Weights of a small GPT-style language model, trained from scratch on English Wikipedia: vocabulary 32000.
Each number is 128 + 24 x the weight over its row's rms, rounded and kept within 0 to 255. Layers, rows and columns count from 0. Numbers have three digits each. The size before them is the row's rms in percent of the matrix's.

# layer 2 attention query, 96x96, rms 0.13, rows 18-31,50-63,82-95, columns 0-95
130:127075081123112156136130109146144114071154082126099154124118126162157131128094105110095065124089111142126119161129111145131119151141150137166080108125120136128089129119083136128123131157119131172128125129102125101138136111162113141127138116183119157096159090145140105122127141167093122142
117:123117110101130114152133134121119150130099093095109173129120113105147144107145114134146085126091122156151110153122129160115096135082136106191105102126123146098135110175109161132149170143122125128124106169103091097129136136115090157165139111177090145096135105163163094122127128117101101148
097:141171171147160129127118131103159158103111139137151153136128105108112127121185114160123119153099111129154122123124150181162121155123103119159125109128135146087120143163158151162125158156112111082129105145127101102127172168120117154084114096119153143126172112121150135073121119110154112163
102:087126161128138124103146118115108113145084095109116157115146125104133098157143111150131092125117148107146150193154139163152143140150137082117127149121123091114140119117170145126127138117106145119159117172115082111137146124108104195115124115102130112158125092117191109118115116170131164150
090:086099168179145159093132112095094101108172104156138141119100104147139163148110087154123123111129131122083095145106158105145134103114144134106125116156135082122152128149122099127076144121093178146113104134142164114146099129139138137116160149141091167169119141115115137145133126101099133120
087:151112149063149121114156159097137136168144141089143136137144163119117157136125114139126135152094112093116166170184139119121077109146120084136125110156131162133151140120167161141134102132135121104104122123159098166122151095111081144163124126145134103110111178130128154135090143131101115130
095:136107126162164137130129115137138111101142167098105121131143100154089106141116150165130164134122090133144108101102143171133118144089128118089114138112150117200140142140124132134146116077134131131148125123104109176126136098081122067147118098116143112086121122132120134130140111080175103160
093:109176135152112153107103090136103147109125129154134152142090106124123178097148121135136116146159163157116108108138117114142155115095105103163127113154148097163130102150140132127113174089140135142087126125156150118129099138139126142171149135157094103064149114093167094150147151125090107119
117:133078113119104141088166096177105168082112134151131141165083155155147130108074138135143132142117132084115098130113156136114160131095174143093144139119127117160112126104087138109132094123140149163121125112125145144104117132133123096140161178168131141147130140130089112131123174105129121132
111:118162109127136104132120115161134125153134145119095142097121131099103130061141108125153095119106156111172071137057130126155163113112131159120073160097118095120122117145106148160160162118151125137128093139118101133104128099109154157099118145152114137115132099145170125095120131096125137113
104:111122114125123156143128105165159106095137080176122133124135126082101116124166150168106161152165098110153111131093158093148130144131119129147117138112140072103138149131134089190128111116111101149118124131120142104094134133142174161088107140130140129162145113124083138141165165124134152109
086:159138168090126157139141113106129160167157108129168118149113123170127137174154126100119135161124140089122127167188140131112152137156128137113121076107138138172130123126158116109144093146143099144139125119133155156129134103162135109158205133141151130066125118139162117128124119118106117133
108:125126106106081167174150126163132147116126136160162127127132160116138139082105116101114078129115126115147138126094132136155145153167130120117076125123123122116124121134079124139110129133125101173116125114119150121089152096155124121144158132185112169107172102124111116137126168067109111167
102:139143155092102111168146151138151136094131143125127141103150167126136092128072137131143154112110111148153148143112130171086121117110131185085125126149160166086171099114124111103179104156116113098143114129090111106136139148165105138127102114129143138113112108109070145104124121143159131146
127:106088101110099153128166147126143165104123099130124163146101151117139149119104098129130118162058156095125114175140123137132134108080145134176114110117124139124103128159096153128152153141130143169104104153106130142137122143139076163164155142171122146111139096125132108092146099154097118136
105:152127119085131152136136117147143152098121106122085162143116102129154105146148129121111068109086119133132083133146127142139140149096148117206116128122091133133117110159116145121131139169124162173150097163128133111121141116098124154168129106139116143102167125129145077121132117101113081172
093:155184171144146088158157124155151108125136148151125149136107136092078134099154109082127119096131120144157119139128100146121135121155096081124088143109132094132129117119108178137121117167180127078167102135118114105123146080151107128120132091091133113110138150123113131120153151115143103123
106:149133163128122128146121164088133162117147140121113138120147109132118172116128113148100104167117109084138144128135169125120169131121090083188099119136135148110146143087124129173095133131142094090123130128117103149126133121148073148114170138151128094086128159128179114098156133127134139171
082:147151152143133112142143089176136147105131108118146110164145138136121091108097171154119137140124078108121129121145136176144113161078120130170119157149155106138128119128118118103095114138129129108177128067168124123116122093099162124108139119185120135115142173135104097137121124118139122183
084:098132142105145145098184123125132162131092128130103137135127138090123098116123121093166129132115154110163122158139143155126171093190130136145108135095127193128143108148132160120141123160150126133108082106158130178103115077158152154141115154135122089127109108132152154120118114123121089150
107:122156141120075137105124124075164139082128145075124120139153145116123163106150132110120153178122161140152175104113186144129133124131152104110138113149107115137116146100084138137109145153123143113099112097100131130114137140166117149098136129116111151146178058156115131130118139111151107109
096:129110114139112140109124077132115132111101081134135126127119091135124127085143121121111094104156112171151159071143126138131145114133159116134136120132074083187128159134163106144105129116132118145140162160167155129101103109126135124165114126123082135107137177111155093162114138103081111129
083:154134079131158168123086121125115116130140140173163107168093141104150157119108148122098082136078120099116124096115147120124130121115157147162142107126123144103104103088121163119090162126111107114155145097098142148111118140148123147098147141167122116143153118139075112109140195119114121147
091:146148131175117082113113130101142096133144164125153130108121153164132127133120101117094119145142143109150140108069129155151145147130125149157134099131125123165106126103150116146121158100123123112154151127116077154124145063063139113125092150134069119135173145136167111113113116102112153146
098:164144107149143122134164100094140130135129080129123136134099107119118129116158152154127123113146103121125054122186106124134153144083097161176124124098098071146127143128136098161138100124136106162132121123128162155137150093108136144172143164133127147159125159148110103129157147137098137159
096:120109156093139153145144140175138139112139111159071098149129128125130091075141149126096111133160150102137138130154150157122126140118175118141106162158130164089133123126152164136163107116146093078071128119093146077109117151120169125121130142098120122152151110130125126141126147114166161142
086:138121128128114138143116178134148206166153097147122135137160128154127138119162128108122118083087133104096134186122131132159128112138188167125099163107126125117090111124101128174121128120157138168123120136134136143077143134140131111175152119125105149112129162164119088137122111116103127126
093:095118119090193150129147126114110068133130119134155131096115136125141139098098145126120160168111142099144142136135115143109133101143115163095107109120161161123114091128130142121172140149185137130116095132072112141166166127139112148105173111127157111149145127126084156113157165140151114124
132:096101101119102141135150136119112148073120097146097166135124141145146148126146086132135087115054162095129136181103135105152134115109137110147107118134123132126111126149068166145144152159122137165127094139106120125135132113161086143136130134177113152085145099157139117090140140137111127128
120:140131133108144127143136140095141168138131084096112140130115112143128136139122140142088090132093114132133116169150119145136154150117135110180089106137117139112097130138105169125135167149118149131124111165148122118125127127125094134161195127166121132062155137142178075098125101160090105151
092:163110162157126136123145110113152142162118151074134130103130108131128115163106105089129086131159092154144110122169120130171160116139110111156113111100116132088144125117140160116160124123146148104160131172148107081157128120090157122145134072134092160092144153139153106096095141120109129118
084:118105178092138116129129144097126157159131128136120130137121137134140095180127121138114098125127129165155164154180089133123117119151138073136099099150124102105103159084125156104117134136146140104153164147157133127125162149098085105117185141133111132109156093129166100121101133165122133166
102:118111154157108154119119130111181093063158128158161104107129166132099150160091104148116139098110133148117154114121147107089150117134133092105140120147154152149138168128075146121103173137105130112158121089114088158111098126139167168099109123118106144134133112122133139128115135171141101129
103:127148126151202118109148133128110139191113097095146117127104106130113155142141140115126144150108114095149112119156148151163163171135145138118095139148106123130115123139177134111123116129135131122115135130133139178154123083069105129117138157112153123133164171171146115129128074100112164154
095:094098133127134144124144136089145110115134098093122110139128116173136179149180155108112177163103121117153128124101160136161148107122131125125128117122133118117125148114118127187122144117110134101127132085158099159128076078127100078125132118116124105114153121138150143135104140119121053161
094:127143121113099137102077126110132157060141089130113123100123151107102170093131111142102110159150132138086176153092124080086141126127158150131135145150147110133115148150127135115075139137142143131109114151131128143111106139162125174147144103128066124121152138106155103117094094115110149132
113:100131095132140151109157126149099103087095105186137141145121144148133128092141143127151108124082155131121101113098160131139111155091159153105159141129126119160133116145128129134107139134090122170115087112097138125126164128164114127092134180125126106141145123109068151176135188125125107140
083:134114181135183115165104103139156173113181136097121135144163150110134156179100152100114132169152136116118135193122122125098088141148152151124112126145160124110069142142127149127125133127149172104129110100130147124127120149127141156148156120158119137119150156137132143094101140150155107142
110:085131154113090136145119107149171111077137108150137128099124158121103133123111113131140151103131165082131160133109144066133084086145157118102149144164170133134144124133077113151097121133123099132128120138112148109121120110177157127118093112120144131156103097085105134120114163156151118097
106:138152126113150119142151136127114096153125129147165141161118133147149147125173122164126128146127125117123127116117154170129176140104103114171100151094145133164148154174161125134167090116172104161096118090125111116106155096171109150082092097127145121137145152101139151173142112121145149163
102:080116139070129116175120096127128131132112098141158149140131152103150171103134136121127098134117166079128143169083157114166099126143169099104096158183144116138094141154130130136096117130111140170115114122140153086155137114152121157120160118141128134121158098133114127112148128092132153102
095:121152113139139128184086134182097145146099150139109104104148137164158109089172152124123152136154127145151143095118133153170115084105110173143121143143118090103144105144131108160134111121132120102107112147163163096115173114130157134115115143116136124131154139122072141122148157110146077133
# layer 2 attention key, 32x96, rms 0.107, rows 18-31, columns 0-95
109:143111094098124129099115129122113172132145078124140157172123130143129096117145141118125081102080126128129094129154119143119115154087139148201116109131099113146102127149131137094132116127140116153118117104160154154101146112102131114146134153181116142111160131154118084126139162084090103168
164:137160137154129139140116104146137074133139155122134090089131108120095148144082134159155172140186105130131126105112154141085121103158119115091148156112132121138157126097162109143125119118132111078117139126116129113157125153111160160086117100087143077139094110131121154115084107131157126094
086:101110103096121129094140142130119132098093094117061125132125124107128122102125099146134121083117130139119131167119116141107105124058096115130102137188113154129158150128135163113157146139130148142147112146109148126088165132119159134121118111169146131093121132133134068110124108098141155188
089:115170145176113137111132102150175104125104164143138096105145102143134161166121153131152172150133117170103137132156140142108092093092150175108127104143142133185144127139108102158131136130141125114119121124154136107161147140123147100137098114137162091129122138093112154119172103121161084161
085:175141119118149101141170188097118146116113133078134103132128147158141123143152111098131123154153109107154141145118127125146203161147137137115121105099123148168091130137132169121159160166114139136134119080122103156146112118114104064159125123119123145089150142133145106146136143167122130119
080:118122125138145159122131119117114136110108147167098109129116101126146114122145156187146111136126129157143122089151099119130148103070123109122140142134112095081143089165103123163114081136121131122102120196100136112134125172089141134133118117146133136152121078094065107099117145132093142141
102:140123125117163158085165134120129121115094150153069123131106106120106090147156113081132091107112138107156100158134112141138093104162108133126123144122147142109139135170108123100140163147124172108156120140127132137113123162118150114077185126141138169160106141125128140159174093166149149127
089:142123171134173110104135125101131116148170160133177115143139111110138130152079145137140134143118084138127136131090152129102093138136123094097114171101145153098139160124132145115115108126075109099142136085070079141117081118129135123108118102143165145140144189135144147123110135129141137152
109:142151118169151087163107156125135064195144134097138140114147102114104141144118121093144133120153124122137194111111139111113146169141126107090124176107110127154125126124131118110156139145096134125112156104111145134175119113119162122127102107085119096152107157126155154092121127146118151091
092:138100131119146120124101151108119149139102164102122127102155142135135145119080146067128128144139092130078169133145092136125084141172120097124122140143126123121161116135124084132090145109131138087099140107160118158143099153129103168097115135122109142148065166122139123163124096113147147083
098:167120099124117107100117135125140130129155152125160135145156148140142145119122096121112125148118146163167182126117122104141130135136113133133066105141141104144139146089092155117077127148149136137134143067155121206106126119151151108094132102149075167110150114167162125143129114148119129131
091:106113128129129091125124155106119127131126110158100120157125171106132144118115135131104111135068144084104127145100166146115144112114139195137128143106114098115158087132130140136107160080096148117144105123127112158151128148090135169116183133139138149147115151185134121091143134085100091145
111:160118161125143074109115133107142079126145152090148120111141159167094140144111128131147174150151141112136166109105139105134122120151119133082158103133151112109183160102147103150123093113150132085098144121148133137164115146144156135109131108085126087163107137142122163094124128130144140079
092:157059137119087132135068128097094123127127124117102115141098139123138147163182107151160110110083174137097094147126124116176106126130123121159124152172127118161108141132104170082080120132120143131148134150112123142155161133114118125134116144127093133130139161132112070134131121117122115128
# layer 2 attention value, 32x96, rms 0.148, rows 0-22, columns 0-95
095:130117130157147108145135126097155136121096133099130126141174122121096132120136105111138124129108156115133141165111126163139153165140151078151131171111129111145150125106106094098123079095177140101106146119186126124159116195110139165145101116129113140093151105141089106091148133086126121116
094:132187173081142125092077133132125118150153116114144125148136118119119106120141099156084144121108116175095102151145145097129151119138154149119120100097141124100090158156119108123110149136140128136079112146131117149115161102152139174130137155130149083130180160086149125099128134140116098100
099:115163146129158102104086094148124138155165113123163124130116122105128152143154110137094138145129125084128128110139118116137119110107077161145093141124136114116072148165119121152124144137134141106123063102126140138156126110064171120134107126104101155114131119143175121144156112170132187109
100:130081144132118142124124127088165114119106165104149112140135141135129156181070170142134132149145135127111098112113114110109121112118089158139110101184127118096141104137124222113140151126117140127142141119151121097150124132139133106162154134136124139139139140123076140151131120193111122103
101:145110100177157094112148106163077134188132149105125109150106115147120108128137134136111105105144120143151117081137132107137154087110097118127185144123145099158107118099103144179094074124127111133138120120150122116097109095092117123109098126113128123137100107180120115134097156112133134154
104:168150111164153154100141177131153103131099120143133116153098139097141099100129097144113098093151137124098091096126132133108104127113106122177119109111128161133121132101170099121107094143110127093128168144089156117152160137138145087118075115108162110101106149132092130117152133107161090121
099:080148137134109160123127148135146117099178104185116109133107133080093099167125127144150146143101110112117124147152101132149145150166163163123113131157140113111179131116112147141099090144171117138160105142157119158122127115110171118122138159116086151171121163099120137082127117136115120150
109:134134150106127126136139103116139133172128120095099148090161153117133110123124127116115125148099180103130134153128154133191129170087111122167137129103127102100128119086161180158103152137148122147119162129145090111098139174183103144115109138171146076116145151116141136119113152108140109129
078:116119128117134140135130128151122138105131114108118138155147109161129120115113134111112152158100114126129114140116126145139121141140116116158114087116150102134133108092115110087071119159118097095099108104126106084148138161094122094141175103163140108095103131123181174044172140145134113091
098:165111117133160076073137110104116161124098115164132125140146128138136153150105149147119142082128103171101129131164125080133156137152113157148135132087121159109139143150105092180121099154133142128133152144177137127145125102150186088133153137106123164129121123112114122141120114179134135103
096:124097090136075112111101155149166134164103155098135115116110150144123093145141143112175138128146107105139120125125094060118167121134134119110109141121137119161117145139122186174080118156123095131146110111172124095110101125123130161165128153110093148157090130097121137153115146121118146131
098:135154122115114096144135144108122138133097135129101120126128112177081122174119142136124135145114130122139164151167072106100134126108075147144185120128119165129149134133091102096168150085139158135073170146095153164130094138128124131148113147140150084117108118117138142129166105103120121148
101:147152127140111109114123130107118141161143119129155153151147147119163114089132106156154109094140163142129102113134111114145153080183128085145088152146111129112103100096098128163081159144118159156117111106102150151129122082194093171113101114116144111142139138122099137119158117114111099119
088:090107133105147146167120077150113152149090150180139162116114135141097119150183134109147143122112134133138112097136149143135105138118137106169141116150121118162136182136110081124133140114079163123106138093123133074120149118157142151105114106121142137178164144110130128191128134136113129138
095:155087091158130106132134153134128119121110155175131134122141115160171117137104141105124124120149124168175159141107129134151090090135110093142089114150141143107111114097095093120100133162115099134141129132146079152151127137122094104109172122140075114100140129154084161143168156135154093132
108:134148158128153136097132088125092104146127123134131127135114124095120127127124091065138119101148149109131108126091086134145056098168121143137144068113109128108136147123161100101183080146128126115173131122106112156114104116128166089129079136127126136114108170112110133141135152119125137114
100:090165137154144139182152128131134132102136087209139158144145141131149110153133105151153096120118172097134113100103109161107115096125071134131102130173139124084121117127128152148127121161098140104087126132131165122144133130165083154137133105120131121106134109120157168149148140135110147121
113:092080130124109139092111136080155131120094120136195111103108116109129156156140117121129139135119083113130162123127126105147168142125129106113093112117125151098111182160154116135133122104112142155176129115190114146119131063131153120124116168101138157120176142118115116125127101155129141116
092:137083147100140084154146119121079115156115109136137142089138147116118076172104130122136125093138146147130131145178173123127162126139134096142123145142115065113143107162142142144126133086134127120118125149144083118103102098132131146102134142127112115165111079091094132175131142168096131139
108:086121115166095133164127143139157150105121137135120099119125121142097128191120159121122122133111095121154158114129120136128177140126113139091137147132116135135144067117086109105134114181083157098115127119129130118090150082121121085170131169126090155164106098133107118123103116127119152160
098:151134158116164128077142112083125142129117127111153125115109147134126139074137156120135131115111134100096116120069117180088144163164125138126132130171134124058104113133142122133121160104199134125144155133126146113116115109108119111150102152125144119136148139118172093138088107112129171126
093:107080098140172139146136096141115116116095143154093112132138136139136085143130123141155109134145101152154086127123093155148125102122153155126102115086162110129157172151146174120119076164126072134134111134155165140097164149117113095129143140138126124112134118126140141117130194125163110100
107:122118147142191120127217113109121140138162124105165137118134189084137107135087165143125107095127108125128145103138190133121143114135106150137116118158126106113144136140155154141119162117115154121155156126116091149111131097159106172105157133114119138125172141097129104122136139123149136142
# layer 2 attention output (transposed), 96x96, rms 0.152, rows 0-21,32-53,64-85, columns 0-95
101:109164138130143133130138143148136123142080131130126088160132111138147129114162139115192093109098159165180141122146118147125131111122127111145136154110098146110168114129117101095119159103120159099141125130129126071121160153127134122146108112123136184080096089152115068109134152119103163121
100:108147122123120136093129126122165098138159107139138138083105097153133169117072125163114149169135142131137120133124148151136124196156098103109151099134131122123097109176062133133153101133122128167126115144105122137124143145173131163093125153131111138104116137131110122130168142148196116130
096:094090115121132124130148109112111127149163133145090140078133064111141147149137129133128141148119136130130100125148101100136142171160089131152134102117176170123104109138143185170157140116144191115114127130088107155136186108126130144141106134119109116106128140136086095132137110128136159156
097:114133168159115162068144103079134131119145092128155152154145148113138127122169118186126112148113133096107092131137097123153141101112141139137151118169134178116122143119134158101101162123106148097163154150107133100140157108132167138158179154145123128138127113092157120130156126163104110116
103:113143098132140123115136129140158114112145118126103110119104045176110108141148103098088090131123115118090100117147105161156163091080144119100142120133204097129106126126130136145148110144142136144127106089128174148124122131115144125109124081108137146146173131130151110131133117093108115106
107:126160099110155145078152089134155128153137115096113158166074111140130110150142141143129088087169069118097108118137160106127132127145141086159140119131103132145108071172122158154124140147134134114162141147128127099132123120108119103134116102094139135119108111120104105122089121144100123185
105:143095099131105098106135143120133121132117151158113112109140141152136146148133160126142136130118167185147198119104100087175108141175119108122094111125161109116130131115108148097116130138158168121172120104113101116141099187119162130151131123162148105086131118114103136145095130119172121103
109:128129166175116113129138128089163139126100107125149126097126102138148114108089089129108109154131166141129117163123149110107141160086089101111171138132062129090139173140118083106119137129094124159142140152091127112098088128166123129140131128136146153182119143100131095111147131140125098114
091:148105096093137125127115117133114134171099131114180164138116095138158098161122117185102116122102155119118110093119141124128128138171136111160137153132139141104112090136107166133110157112107163148189120089120092128130105105154087150140108137173092166111103106125109099139110154143141113110
095:105188071096128113111138107124175120126146152135120165118126141152151107145120157158151116101111091166105144126163097127165156075176170129162155079096105135114131140107124131135125146125120145146122116135142163090122142149099129114106136106108108142118131130113121128117107142154107065123
097:126102126138074082096125159116140148097152109117119122132135107172109126119172129168116104139123140131121143127166108104157121124106182118085110126159205134100105133148122143110126144107145139147171127104144118156137115153140163149119146121102154141119174145104176128175154137115143115125
103:129128156131145139126107103159108147094046124119113113171111122155103142116101124138156127148161134121129135147129163147145110135134153092131113140114102122085138137148091086146144143097090124141111131128153158086086152118092121127173102153118116124184126105088095143135131114100098163137
100:155132140157145167112167104122124157127144090097111145118126137132149148105092154130161133112188138138137152082166114164124154108101147135136178101127099118098093145146104104179167113121137114148097119148114138120120139119123132157119139137107168065116131144137145116103130157139148082159
090:135123167115097137128111143154127108120119200147142154144125141086132123160124071095143146083135127167143136108155143139105117134128146141133094144123148122100189123155162111148111161128149125071120115144159124127112119102149087174092116085091122114108113138111136155141123147120138153106
102:144113083083156146131118096137120160154140097110124143163102168143165083131125154128096125116157094135134115127154075137126113073124133145105143124148160122117067087100119125145107134105126141169152130104164135150103110139139110138133152140138118160163151093130117128118138140125080095091
117:127168118124164126116144083123127121136137157150112173135124152104130133117176161113113138059112084129121117135085101093135094157170132120123162112068111150095144133121147133132158129158162128133137159123126103149119146176117151133127134126141147070115133142107101158167097106124136132138
082:155084124157142155141159101120084163114111124120110103147110153122122134148117140144143140103165130096117127096150153122152120153131194115083113101104188162096128117147122137171152125111125153088151137108140121139120133113121105166151130136091147092151153082113138152147115161146099161139
093:077145120132137137126103178089131131094146137129117101098143141119119105111171118137133160113085022114129160174167105126134152120128129153133148101147140124114127125138150167111134153126174146139124152139119120146107141151106162142129115103125154133108089147145125139078140106134146107125
090:136114114121148088157143118129143100081151192129141137107141111110142149105145092129151097127147150145138120128145123166123133108098153118091110144111141147089167211119113091148117131113142104123118111155139156083116113157146143141072163133112142130132150136146156158112141162146094126102
091:117121129148119161150114129147118122125127108114092099144123161090100112155143099103111146094069108152084101134122091136135105115137168134100073152145122100121132139079173104133095125127116138094148113114121169144109118127119130118146154119167105091121141103136155074109092111084104139107
103:132140154123138120118142140099131116069128133128130124086151116139121142087119125095137116147114114109099100137111115149105132175099109181136122084122106156127137173125127119105124135133140135084146123116133149164157153130133152148120184138163100102118114068097160106093143093168148159173
103:126144101115124138110111118134129131166140113154140095125108116155115098165166154170061138080118129082103155143133135109166113136129135118118104160153148102138097118138133119113134131146128107183167129085168131107112113137115138141130136123113112182121150085103130143152120153164187138100
100:127134129144142130120119179138129115091140143106142104145148119110105135155146105099186114131095177198143144105159151163125116113149148149183115143103113160114164114102113123096091163144134141100122114134145112116113125148101142149143140092146142096109151114147137105121098165093158144088
088:108120120145124116136107146138091114128143104144134147112097139139145151079099138117111151111133088114151113143156149146116155142117136128072141116086162069109106150163134109167128073135108117133134110125073143140125112138172108137099127126057101143111113125131140101096130155180150119136
104:094106141138140116148112110122135139124118160111105121156133130126129117118147160116138163119170118126141131133154080117170180141153113134129109115105114146112119175159172191142168115122133139155143117078144125155158136144126139166057145126119093149153121104160154101160109128140110172138
107:169152130158127144124147099087154142165096111159154126123114154103152146146139148151157149125154078070131134127154104117152087081170163156128125124146124154132111137113150149089110161106139105086131140083160148114130137090085147134112132118139120137136112099104140136119115125169143116086
089:119118134151145117143162118141149132107143144088143150125126061162112114151147125069125111167140135149082102138122123134158155138122156110128144109142172099143099147109148170133175130153104132140124142065148107149137116150119093119108174110117114126109170137118168106130118109082104154137
106:138164111128148145118173072129147147116146117109128151125144097151113157138135092134131082135171158159096110149141135123127113130155138090184127138144144146157127079144112148103135133134143132107130170124136131110119106109138107093160149152147101110101155159112087150093127111101079114182
107:134105160100094120158092171116120104121100131153144101099093179107135127111093107076148141093093084140130148122126129109092153105134136122091099117103126134126126150099142118124100122113124166159134094140092107102113115163117154120139095120111192118141116129097109129132113124182160114141
124:151101161181148146119156117101108150122134111112161103103165151097137152114104108135148130178111197180112168150135136133096104177103137134166123119139140151129122148136118100086118157082159154128118151133137110130100112123146116156137135122143160117123142153131127128115160145079162110115
086:119134129115137143088087147102111151134123150139127149178143162151131112103102138131113148135093199103116139138134127139143118138152165112179104148109154145111096067086116131129146137123136121124145094094152132153132134141161106142106134156188141141166167109149124108120137189118127133124
102:084149128126130117126095114177162135121140152139134144121132153132145133109116132131114110109124074119091156156156095084155150089142167133119155078128082128107146153101124123131124137118097106184106132166077148114120152126116114102135112119066136129159099083148117108114116126158135112139
087:113119114093083111122121178126128125106123094084123118147081104156119097118144117102110143109145062130123109145114106133144126117133164147062138144150150122100109176137179132127144107140100141122178109078114119142144141113116150137121149100107114156128126096118148124122100078110139119155
105:115121130161126138101104137161148118153081129135165126146139116162142154155130121109124164151148137097132135099173145156186165111119154167090144181120139078126142146110152141142088146103075115139131129117103114135117148117149085142131105135136136100157110091113142115123087111127117092090
102:122107142131114143136184108086129159092146126076128143110137148106112162099114134146173138152130190168147148117133134141076137167105156125166133101123108135144135130117091110142156111135152132135129124146110118139142140127115091148138131147119140063081152154139129139126137152137178077131
104:136139184115115160104146140132112118078141164119102164152119121092156114136128084141139165147148150178093140137160131139149146149137115126154149094146129121108171105176116132109157134130144141081145110120154134146096082114156130154078137142139114083139130148149131099140122170127129163146
101:103126138107165158120136119072129160164115124107089142105143100110149131097102102174107092136161179115115169134138088135099088136142133127172121114150139148127090095117129145136141134083159140155131113134133144160115117143147152136146134187155100166135155108143109127114147144118108091104
107:138130142152204136114154138085150138147094152129148148102165112094121173150143121109104084187144161145120137119122101140158113129151117126169142138140147144079125133114134170111173123117132094118132139139146112100098129150110140126105132112153115112149141164119121154110149104082169112100
099:143098145161113158124189107089091152104112145120112126096151123101135163130093111186171125165141189159126113129130129122115112179114131127138131104131200161129145090142115131121141151119142139077146105114135118150145144144144110134119163150148123075131131146146127133129127130145115118143
118:093159117136116129172090148131147125122136133137127111131091126111132123115117134145114162062139013110144165138134129112113147141121116157100144111112092109088139158139160121119121126124148138154103129140090132126129122118116181117135102118072145160131104115152128127118099133154150137127
099:149135159158205114140137103126101125106110125104123145069124103089129135107109096136143095130151108100121174135167106122121101124119136125124127141128134127101122148137144127132139128099092122109131124121100170072106116140158178140079158112093113132124066148138117104079138127142133108136
129:118129084131074131153106145164133111132142125149121121149094176114104099142136144105147149065106062143148093114119134104131158110133140106054124157090105103130125136109147089164090132151078138158141123127103144142132138123117130124144121122106157124129125095111141120157093130144134113121
093:138170142097133130099139102152152087119115123162138119119093096131127126130144128098116074148105061106097078115111111139135106115076097168111150134112144132137156123122102123112092120098096110096135136143159132109170127132136121152145132093128131147117081122096145124116143088091122157168
094:125113138122149116133134145123125116140172173143120143073167104147145107169125145142091109119138186159112155156094137108124121165148161127156089094146155147108094115114143125117139141130176139145126143129179103105110131183086142117132163123125127146097178138124148145148117159118141160121
089:127153118140117121133119172152135101142097119122108126143125067149129151116136157102188079139094129134158111097126150146164119137118132122169131153081112135119146110097097129116088138074106154126171102140140122108115168156135130150163128110148130112084090133157125097160147141097103147112
093:071149129131148132086129151122142115095153108150123149109094104128137161133104135111151159150148127141140132128133160123102157162164095121118143098098125184147098116173077115141160099135111117144117141142123119111126129145145138184116131141109101158100118144127155128097164117176188146159
086:097104122164105122131145106126105159149121178122132122091128129143114148150103143112139157151128151136136114113147110099147161168117105136144170095114169164116130138132154186183165164116138170095121112097110118176121142134115141148112111127080116080156125129141128090140133121151143140170
086:140128152140132158099149097116090118068113088119162122113127138094158144150135130174117106114128113102096113130145108115171142104111135141114179102173134141139129183091172132132118152140128125070156126126119138121126146099158166115121144152106125144174151109115143105125161116161115092110
105:143148120155125124142116097142159120147142124144114134130124079194125121134124112091098114119141140147076103104132099128153134109075109130135142135132200105127120153101145155163114125147134127114131098096141173133145105145111167097117118092107143134150191144126165123131124184099132109129
109:130165100130151133106148085147148106121162114082113133118107118145098125156151137114115106074159137153121111153108143108121124157160145069179131138155125114164122068139121158117108140134136128102153152141145119119135144131090131112145113104128116096078111126124084127125162107088113105182
095:107088122109105115099108159096117112133138119187151125089076148143129163105127171119136148131114097147123153104119127124120133134169087122092105135104126125094137126105107160141138138161147172170182110114106086131121111167113168128137113127130151131099127123127136101116102123148194128123
109:139129173154107099122148115101121159124119138136154123136172119149128109102094084123114120153124194161113141151117143136129112185073082110140158135124092138108156160144107091118089138124123104126156124164116121135092091148166146141144128127161152125142163168126129107136136163121132093129
077:152076091115093111113113107131131102122144166140171116141120105118095105146156136175103150140077173135146115120122123108110114147188145113156116106123181159116131092124133130138117144116128135135142131086126092152103152133108078149147131112193125142090126103138119096147139149128150130118
105:113166114121158112096122115124161100146143159147118139090154097168140104130130152158115121109107099166070139133151120103134160120155152155134139071108115148114159145074130147143107110141125153099113088163162141093133138166120127094093142134093122139158116125142131103113117153175133100123
095:128125145135093106128144147107114163131131085122132123116108117170145125079169131135121126125148131132110138110183122099124119095080140148085164152123172107121098143146157122142118137126109108144166128135122156144131120168133195133134167138078128159139156133089176111129139148124170093112
093:149152130128165156102100122168104120122071144125121131155134129123097118134108140105137130132147108115136167136141167155152137098183167093101110149122144105087181132165106117111126147092105125122108123121157145090100118104126133121156078153126116131170109095076104133114134092110107144152
110:111104130148133139128161112124115178110141108079124167129153148134142168104097144100162133151179196152144146109146100135119125142125153103146146117135127133128095129140130116160174128122141113122117109135143141184142134156118111148105126158140161089080146144143143156100134170139153088165
082:169136150117112141140134148114137119171157170136141159144106131103134101139128075104168128114152160128113168107178117167104113129134151119155120117135106112134179122173159111121129144118155154132143146127155120106078120117137110208101108081112141087119129156102140138133127140122131153111
087:159128101094138130155117109131158137160147112131140150124138146131147118141120140156092127131149168148134136160143076116117105098176154128120146089182206145139081088092143131135102126107131140127133125125179138165119127113128121118126127138151132166132154096161144114133122171093090126098
101:127164123110168155108144088135152111169112182113105168136121151102140140138156156085116117083106123126118119138108097130181093143143124098157134141124088120088140128118154153144159119143153127134132163120150090123114111185127151148118115100124152087121131140130111157162140094084148120145
104:144064113159121155140176111117075172111120133124134117146156167107092132142103131138133130160142176113125138123098132136149087158152192125121100102124180134110140084174138149160151142115146129097160115108129111149128133142113109162120124151125141095129172106113145130144117137150117140145
107:107163141137138145142098161109133118122119124130141088110120126130152130101137131158158152098104025110148131161163135119101181113115135151102181088136097151113114131112145125116139136121155158148117148139121122158118156136123183124145117133095141147125071131129105127086137104134137113119
099:144122167102148100154121132103104144115126150149133137103119128121141113113124070114140083110151133121075164097161141145119130111102097153098129162129132127096151185118115132160125110101135127130135114162157146070104101117142180123078145156095151145167148160147143132130101153152106132122
097:130142110127093148148093115114131122147129095166119124153134174119103125146165156139128136078105079131114118131125100139132154102137149151054105134117139110100141163099171116158094135141104139115153115089120151137131122109126133096128139140143118159134132088120125079133049139138100119102
098:148135131156164127114145142138104119111077114143141124110128124137123156109096134112133102138104065125114104143092121110108131140077116176138136107125075139114158160129109122113144130107115136084154089140121150138189147131144152128117162131094097100139073088101121111109125088149165144141
098:143115066137110118116133134136161083159169145158121087120104111119128109156170143170091136101116124103108114142125130109157080104140130144146070151109154107126099113117136122135096122154117112157150147105137123112106133146093146123144130121133147144102160105095153140177149136129196129099